Each number is 500 + 40 x the weight over the matrix's rms, rounded and kept within 0 to 999. Layers, rows and columns count from 0. Numbers have three digits each.

# layer 3 attention key, 768x768, rms 0.0478, rows 106-127, columns 0-95
544500450533520514533478522548489549496516501440534436507480500454477514535443490496523599480474519487510532475595483502612444557518502497520453461583595536443514567541485559516484491551416480529525481529475452494510468485515535458449490515522468508476474531489508584500539447552587492546
468442512439526494497524523534440510544529497510435453522416529492537548500466447486392522502456498475462523478427518471512528495523523472546485469464483465503467446518435553484496501542476481514543557555466448570485475487475539466483527490494479548464547462485516481480454533492525506538
433401465550436529481470511478499500422386457593488558500511544574335433438506585501454500550568469513489542561480542488498478491525475442480481531562579461437441403417550480507507498483470586440485543479536513496522552494543533452468492473574561523506479564572527528510428586554528470516
551465487490476593425503445516442572467529485478482465498419513432510432456471503472531550578542582406480526494541483553525483460493513472467529473483535493459507548530369450531551457459571511522432471506427541470548508608467482409523487514514478567493554522509479516520529485502535520458
481457454513523442467558478456497502503519487509555437554490495483501469537456463497474555546495461451482456546565554467468528524444516500508507514525488534564457545503478499461483484458455442512521520459470519521548501475463474468515516484460533541419480566432471496505469452541461523517
527558474476535419550535493501420448467497470494473485576521470513489507591496590511405575440550585461481550461431505509557568452464538514485525540522560480472436465451555456470530448537454538554557486479593485525500564420464513531486546472428523550528517556494518469473486524517506431508
478543496476471507533436541517482451393549514462495534463508509445518591562584384464547494510525568547549501483458460519416538528486485537452500464462484478499488527466498484454472417538433558548473509522437483564555457502527471500429537564582544487470516492456510498582543555419476500484
494487493469530503587530473537523562420444488516518426557522506556494564538497486561541482466445506510467573439581556452464482497396497526514525537521592492409532466421450508460488446458416538547464496447501517467536515512483523473505467460471443497500478501475554450493499503518529523483
519524494512457464524482504520503572523494501508455477486529533467535511533504572532503530509451477520505503508483494407490466493524491465555478495524625469532436412529560503479498575477491495547509518500479498505537517498543508458517509496495497478469435512543442508484493464523468546438
432537537507469481551509531482496409467535538434597495534439442519489538531524618583491478437524520514446455509471514473477489482492441530474516442510532516496487459432452479442568540430454556573447491481550535507511539502584510501493527423524489464557465470509461490485498509554545495489
477510483514549468562431479445458436502481548510517468493474508472449541510524492621472436465503544469525456534535532533461555468459486515511465491514504599498513538564534510535551485498560478451469549533574520521550542427518462500503484512414496439529440536536439546482519582432458538476
530444513487558538467514500532514524608521462468475471543527513528505530480436433482568532557484460506482420514467502444478529458539540489485549536407473543421549572514470538516499470485484527528478486543506458486544480488501443439448494548515576581610560560580462492476468485548491559407
530533529481555506507482487477575463446539504540529423430537451488462518512534489503432513477461524432595484529491569477529576521510514481442475504497436508590481568521576509480522513487485478475543491515474528497503499463538478528487458484522518518514495515507510552464551502528465400456
513489444475508459558422494488457503465517506520554488468552496546520531456431508459502489442480485469472476481471494505423466574453543433513497447549554484514508541485579514474462495513553446454428470457486484465549544506469512496477509499501483486489578421600576477518552490512565525377
544542500497489510433467482476476477493446478554552448481529526463450429466472488424453537504536496533463518603477468504531425513503559534548525487501474516502531474440446464479538455488494507544544504459442503476372462440542537483522471568522518493468578526572549486485518459460420556468
526453513522481522463445509525508525558559526551520553500464455485503482505478488522519547496506465576482426545524466520473505460487500453523450484499467494521518523483528503485578365548515450461519473513431524517538480546457560406408475552409515539553532407473549487499547504479475505505
414467446529469551419486509484501490515563491545506485471506471443499506451535614539518518578549446497478557515530544519580531516491517446478501541518529468617522494438540523530423517375588566514531486513490473515506483545518481473536502456468545431581493484537542489536496466539442490474
552494410555466484494488493504521475402497482478557497501533505536471500511544554558498427402582422512500498559476538459488496465531540520480445443554537439494540448464484442529481546478545535548492493530494416476472450525531554514532569558599436524455520552525473616502484467480491450547
535512418514476538486540495432426456519527504489516465504526470477489531459469561472520446492569486476459555472552509504533525529501487392543553510503499536465440531463491514569537501512521492454516531505561451538497510502581524525513504445475483438578466500558576553466549520493484435475
535515520452479589460447484447497569486479559480497456493513527486517514502473545514610521444472505451543451421468471498511489543463409527469544506478526519500455417461540520502507464523474461555546520430555415531471487555586448553480471408474486495473463501560486486571554459576493523562
480544511570502528512596544437507406501497470474507532484521461477517492526549555484530481525568553495494489443488491557499520440460533510429550512492526594501529528525524482460522554578471590497500516566564518412527507449493529503505507506443525521583534561519475510525496515494452468566
516496554522477489506492465475505431525476444474521486523522540536531577483474541499493469448542517512521521551546486547478414473536476523534520500455488499486478562574523558524522501473512460457508508527550465483531541489469474424392485557562512528488517473472436514493442540485537531426
# layer 3 attention query, 768x768, rms 0.0497, rows 107-127, columns 0-95
422519514523518496538434503520443478469481406498524501565500475468529451519506537503545493458562523472569512462520485541586603533504449514550535516505548552458535528444472474431537485571460510448490524547503532494458499446501443454524526408494480514466482549512520519479515533566498519522
502543460511527507486522494467462485429458479489537559485472456515424476412439503510426490490480485513527504581449479488592500476487526468461576501533512483486466534423405533492549475505544497523420478543558547404504510604439489439520501517527487509522442530462521466533481443565544532504
476446496521511466516491483495517495499459515512404522474498463532564538496529496525459480433473547524525524551441536543502571516492548502579447465456515517499560397585544527569492481537479505502526436479471466560538498488517499446486486513564485513518507446587474511488431454578511532507
461446425525498495498417501406514532495493453541518524453597474585458478508491566473550392522456496494501512553514508483472439492549576495459478488576486504652515545524442534581514487502460528527481504453474470475513462555429525526491464433576520432473470468546513457524453463491525470518
492465485461551441574488451531513430501447464493493602478520502450472552508504479533570456530453489487468466474504599453568542531487452541550557471499514422483495489450466526490530506532399538460481444476551530493423542420448522519496454476453514543535511582521555490477435520522505570551
518515589480476507428579544532526520463470430525508476473425527492509477536506485487514548549565495366529520507522443554423543474530493455434480503545439507541507570432521546560504502504461453511509576529456531503483528477521459473466553554539534493518559504525450536473530505528440491507
544479512475492495475513504556440540494491560481461474463511482446473467522554505408430420499428496475462469458513438511443556479570482495492525474502507524504438496478494465464452447547528481536494585491499528489490496417509488507511483482537492517461493525486572483444460512526498478482
498482523462527468494574516434459422491453560482506558558499511493578470523499531489474480484560550457471402490520518575443434464517509475468529503504532558542537491469419484455426458476521475567506513509507490478568474449558572480436442455465483529499523428527477494549582480502473467493
535495501478453449500462518501425508469431459458492477456537522512468488605494464575520514569486444532454562511442530478456443469484545523451468513454553478535407450410469518540450534435491588560468504579491506496517504525431494444529497496529477478532462472473470564491500490465443467452
493587437505398527468480482535564495470561480541514553492543516477448548520485508558496460535484481558513596516511518450396520511493513500458569524463501462443471472511498472397493551522515537481460466608536436577514486484510503445461552457577530530518515499504483544553518453467485504545
472482538478477463461478462525467564404460563532502556524518514483506497452587526589442522390471510475516457444540501488423553553475574573443464472507563458494507511569541528533597511495510430557480459488479545463524466471509482661471485421499527505475560433516533510514559495378520509559
518538510542510536496466467529517464493471480490519466429438591454579569491529560455459472434548467466493468543562473483524499514452456409493467523525454446538501488507540574443494386506536480616514487470478478493451481572446479430468503537527510466491494575560427497555423427494514533458
481422508426494509499465514508433567532497519451487522485500549523471491453573447501510522480482402551477498460526589497508483440449525506488493474497551517445559501541507429489508564433462505509537464482507496548490461474498448539465526492420556505569551435518623474428519531609518471496
565509541468505540581505471473490503472441512487517476498564437418574462541576464520511482441536464577480498464494483487502416566513517472424515488514536501457495537517441542533534510536428492534471487514478519540435495554495447503553468582504455500492517528518517529489486530529602494486
477483548475460480562463519494458527520537435505506457482486505519452540436473509448550537517533539478575482426578487508516559539485545482523518430562401521527547493451529558477441458429506484471500475591477450492540498424543502480523456565512535469522540458612521461528545432520473482471
549460530464535507535494471456444469457529517534531505475511451545530440446465439484550490476512482491531550456517443513527445471467546447525558506509454445464437470500503525457467494487566506437400512448443578516538502507478485438616453427484416526519418425443452416496482465550496484442
521562437549520508486491524573555463480476431475486414520451528496526505563556534447419587561453527487461518448492461461412564590495483449533613502453510550469533573518559477448473520572570463475470543460521582475519538574503485467479510450518466500472518499497524464497501463420583516406
539511412482516490506520474516472576443510522490526498476522476521482446538483450508484455382471532509475503543472516469491483495519483471499460536442534436500537462506485475565487465440487516581447546517506509498451457491504487484464505458529476513540583470451441528442505459579507532491
573547570515477542554531432502470480573482506506539447503535503455466529474443524527473521492554420586497496561493540467536495505473571451518530484472467505544486491489499561579568378474446495491537499585515498511429518527483468472510536575546544551532553502487491397476503491526484503513
538502525516505528636494562442494499445461561556454592546559473532517548516522478503441460452493494556492462520567484585516492504519434492468538548484485472508496520490466454510476484534442493485475555450524489456472491536525453476566449512588533537480492539484551566503503455533504487426
513457540579478503479525517415518554519514566437495558462495440515522498484454510489461531560476506416529495455461511466495526450516440527472497493480516457511502514586545468528487554568492533455468422435508500452457479433517420547509523537484511529480484521466530491559486485457502457534
# layer 3 attention value, 768x768, rms 0.0566, rows 0-12, columns 0-95
498482490542521511564522526503531516483623477499501481532442488467540512473514490411535489470489541537489488438540587495553499507494441555440495506511481471482450431496480513518455602561531550558516571434550532450420462504494540387474472451449512443529487527503541486475537537486472562453
484510478432601523551473500460504459484503495501510508497510587447443553474416472535477523510490442550580434499438503483475442473481432524460501577450544473553458543460495507543522583485514542492532455559512517487534496476455472431473440525435462467533497498553495527459460477412449482505
488571497523514495365530486618498496514524523498544444508513497487416482496491546518528550567498570522525452440487475502539555527527472553475459499511487478560455510550505564493496499491513403489472534578546507503522515559501357511509527417480488538463558477473513501519521551585482568452
520514567473578494559501483478446553504503464608583496493516543484484526482465500455468547506498476499472515500491524493535486459499495522509463483520508487524528530541483527464446534484501493468503517473526560530443518436520489435472467550502510472476544520543536519440523513514503562514
481456542552497559519491434466497551500446422475429518524522531435524544467423472503565491546518516468511529565576570423468516579513526534514422522591585485473517471510447508515469420484524451499520522447485443488519531513583440460457517525546445502482540477507445490442513450434437535493
441451519502511439485459470529520509495556444475540499482502450493513487475496529541542510493517543482457516470551481459433450482513503484496477440555501497504511411479545425446462572540493458501532454445479525411515485445469520376527586464514529471482460573439509523510498554455560471526
544493481551489535496498474552492569522542501555564598546544519518526493470483499523589509512536529500560509491552463491544495545439526533587429532513535416575405514448521495449550530496489453543507548481512409457467487491496545507453391535458445525540431503476493544503458498538441497492
510504556448529508522601490499494435568500485534561522515484420430524527562502472552479554552558454544538554474466563496489492513458515581532456468464518519447481423473429497482484427448472478427569486534556546505521544556494382468475559449491469502494504445489510497463477526508550489515
530464444528471443543470490441524538493524422510489430525529525565499511466581507476493452500537439465468445475548484492452441510517498489506481506466424475458500504459532530495474521460473566387511438525485479518533484535473494489492510432510495442453521520583503515494563440480554557562
491496564459492452528479543485438478557483499580519465490521473571423540540451532439402411519536470500486500476493454568572459443481535520527533575429442415546461426475540500531493483538475537471492477525482508516577494454487539537499475526458459480435436526516569537476484473536601538477
467563506482500485462553486437544463498479562496458449555523415456501610558492499542526479471462547430436511503504515554493518450500469529493475536486528463503471544435479544505471564542479522500504478561492538433461504460465533459463509482413493449509587501490523516519529531506525483515
524540477462534461446507503541515453487519575491484475440463479520481520466460509437523509465486505493522481439461428543447511516488532604483467450515539542519493461504459514507497546526464473535514487497551503474483509543548551551512448543487545510456516434507520509484452499456521488506
512485558465494443461445485443479521560442521549489545492473489504584458435573550485460484460532475511587543478514460442504522543522519477470481554517559548537522602503534476538575465510418513442530481490471485470487483473532490472446439473545479507525473446574537532550526549507470482487
# layer 3 attention output (transposed), 768x768, rms 0.137, rows 0-11, columns 0-95
467517476502461457473489453503450471455474501449551485496486518533427538545519458484504508528521532519562578539527501528451517463503574495540541456447483472483528542520525537453502530489519503444485459515480532547531510577571385478523476545528493497562485512528534517547473477476537464483
453620505457523492487445464523491521482457469486523468456469538461470538554579468477476526473488543527463515512530513516466444431475479504496547402498483447544494486496455522475446394470552423508532483578563502533507529514526494551432534448538501516444491520445475511477465507530516535497
499487418478463478532503483490511474482476492499490472475446494515506556479510496454492486487481438495447491523479529525501439452529512474524509478495530436561490477488447434500462471547536507509482566466481524509479471477479550569536472536533558533497547533572509510531490582437464468539
522423513500470490485530501503520513449524558444453504459417609546516489484521432549541488471482557523524474502517482494486469491546473480562507496505504499456447454485457471467407502540478436523551403499485494516610469517449491584519494524481491532496436458454470463552502498490472464484
564488488456481484432558512485496549525542507483502504522480479497474502476559530564471491522505419561514457485434514505534495436521530444516560527458409599476507546512538591539519532452496536509516480491508488435476499499514485498571452527529552535505478480482504516419410485433572464527
524459431526500487389493485489506492499451501466429484524477436589427472465486529562494552520526504476534493509508493501524469539483455506530504541457490485509504516535526518528537489420512513497498545495534512526460528536516482536499472418442543496521503462461441466462475450527464500515
495459482537466516549490495458466479448502541501481416598475477526444422448544499483518484521528474523562556493512513538422538495469514451539547495470427525413613526500553511561539491473472504536464512467525478456533512487496493484500575497513513470549476465545472466480463536479488478484
546529436502527528569530491503491487486520434540514556494540507484510537513465503493492452473479507523484479514436533447503487507478490414455515558539470541509486516495571483543468529511448472559539509522502490510510485403467492571531409530574498501511467495495494504547501484439463528486
485527546474462518506510553523492464548451529518466552521478501449536503582481496465424622533519546473531461497507507465468517484509517469513564468448486493500521512517431559487521460531426489463526554439557531500480534528525486514560493542451500551465494496441484492514516528488430515490
572433429521581503522517463519536513442564510534531461517459509406521443483535426555528460504520580493547531548493485528553540545534456511522377394533486588450501509523483508461440555520490457476495572553475455511462472519545475453539457517559552479504519516474546462490550440492428496521
500524498455494460534477496499510464432532441493541580472501499552495477476541468523466554531486432538530491464485408550539418507446413504529503509540524538511529488532520494482488438507486506510490540454530507530542446563570590521468430532551517451458460521466501433535531517488446497472
521456499492456470533462465514415530469421500450507524566498514489519499462544539507418533523452495494512503557478520508539484538467511396465586582461549478494509517524517481489486421485600555462534523513410527559476457526479512533458549524545486469534485555463532435516428476521474505516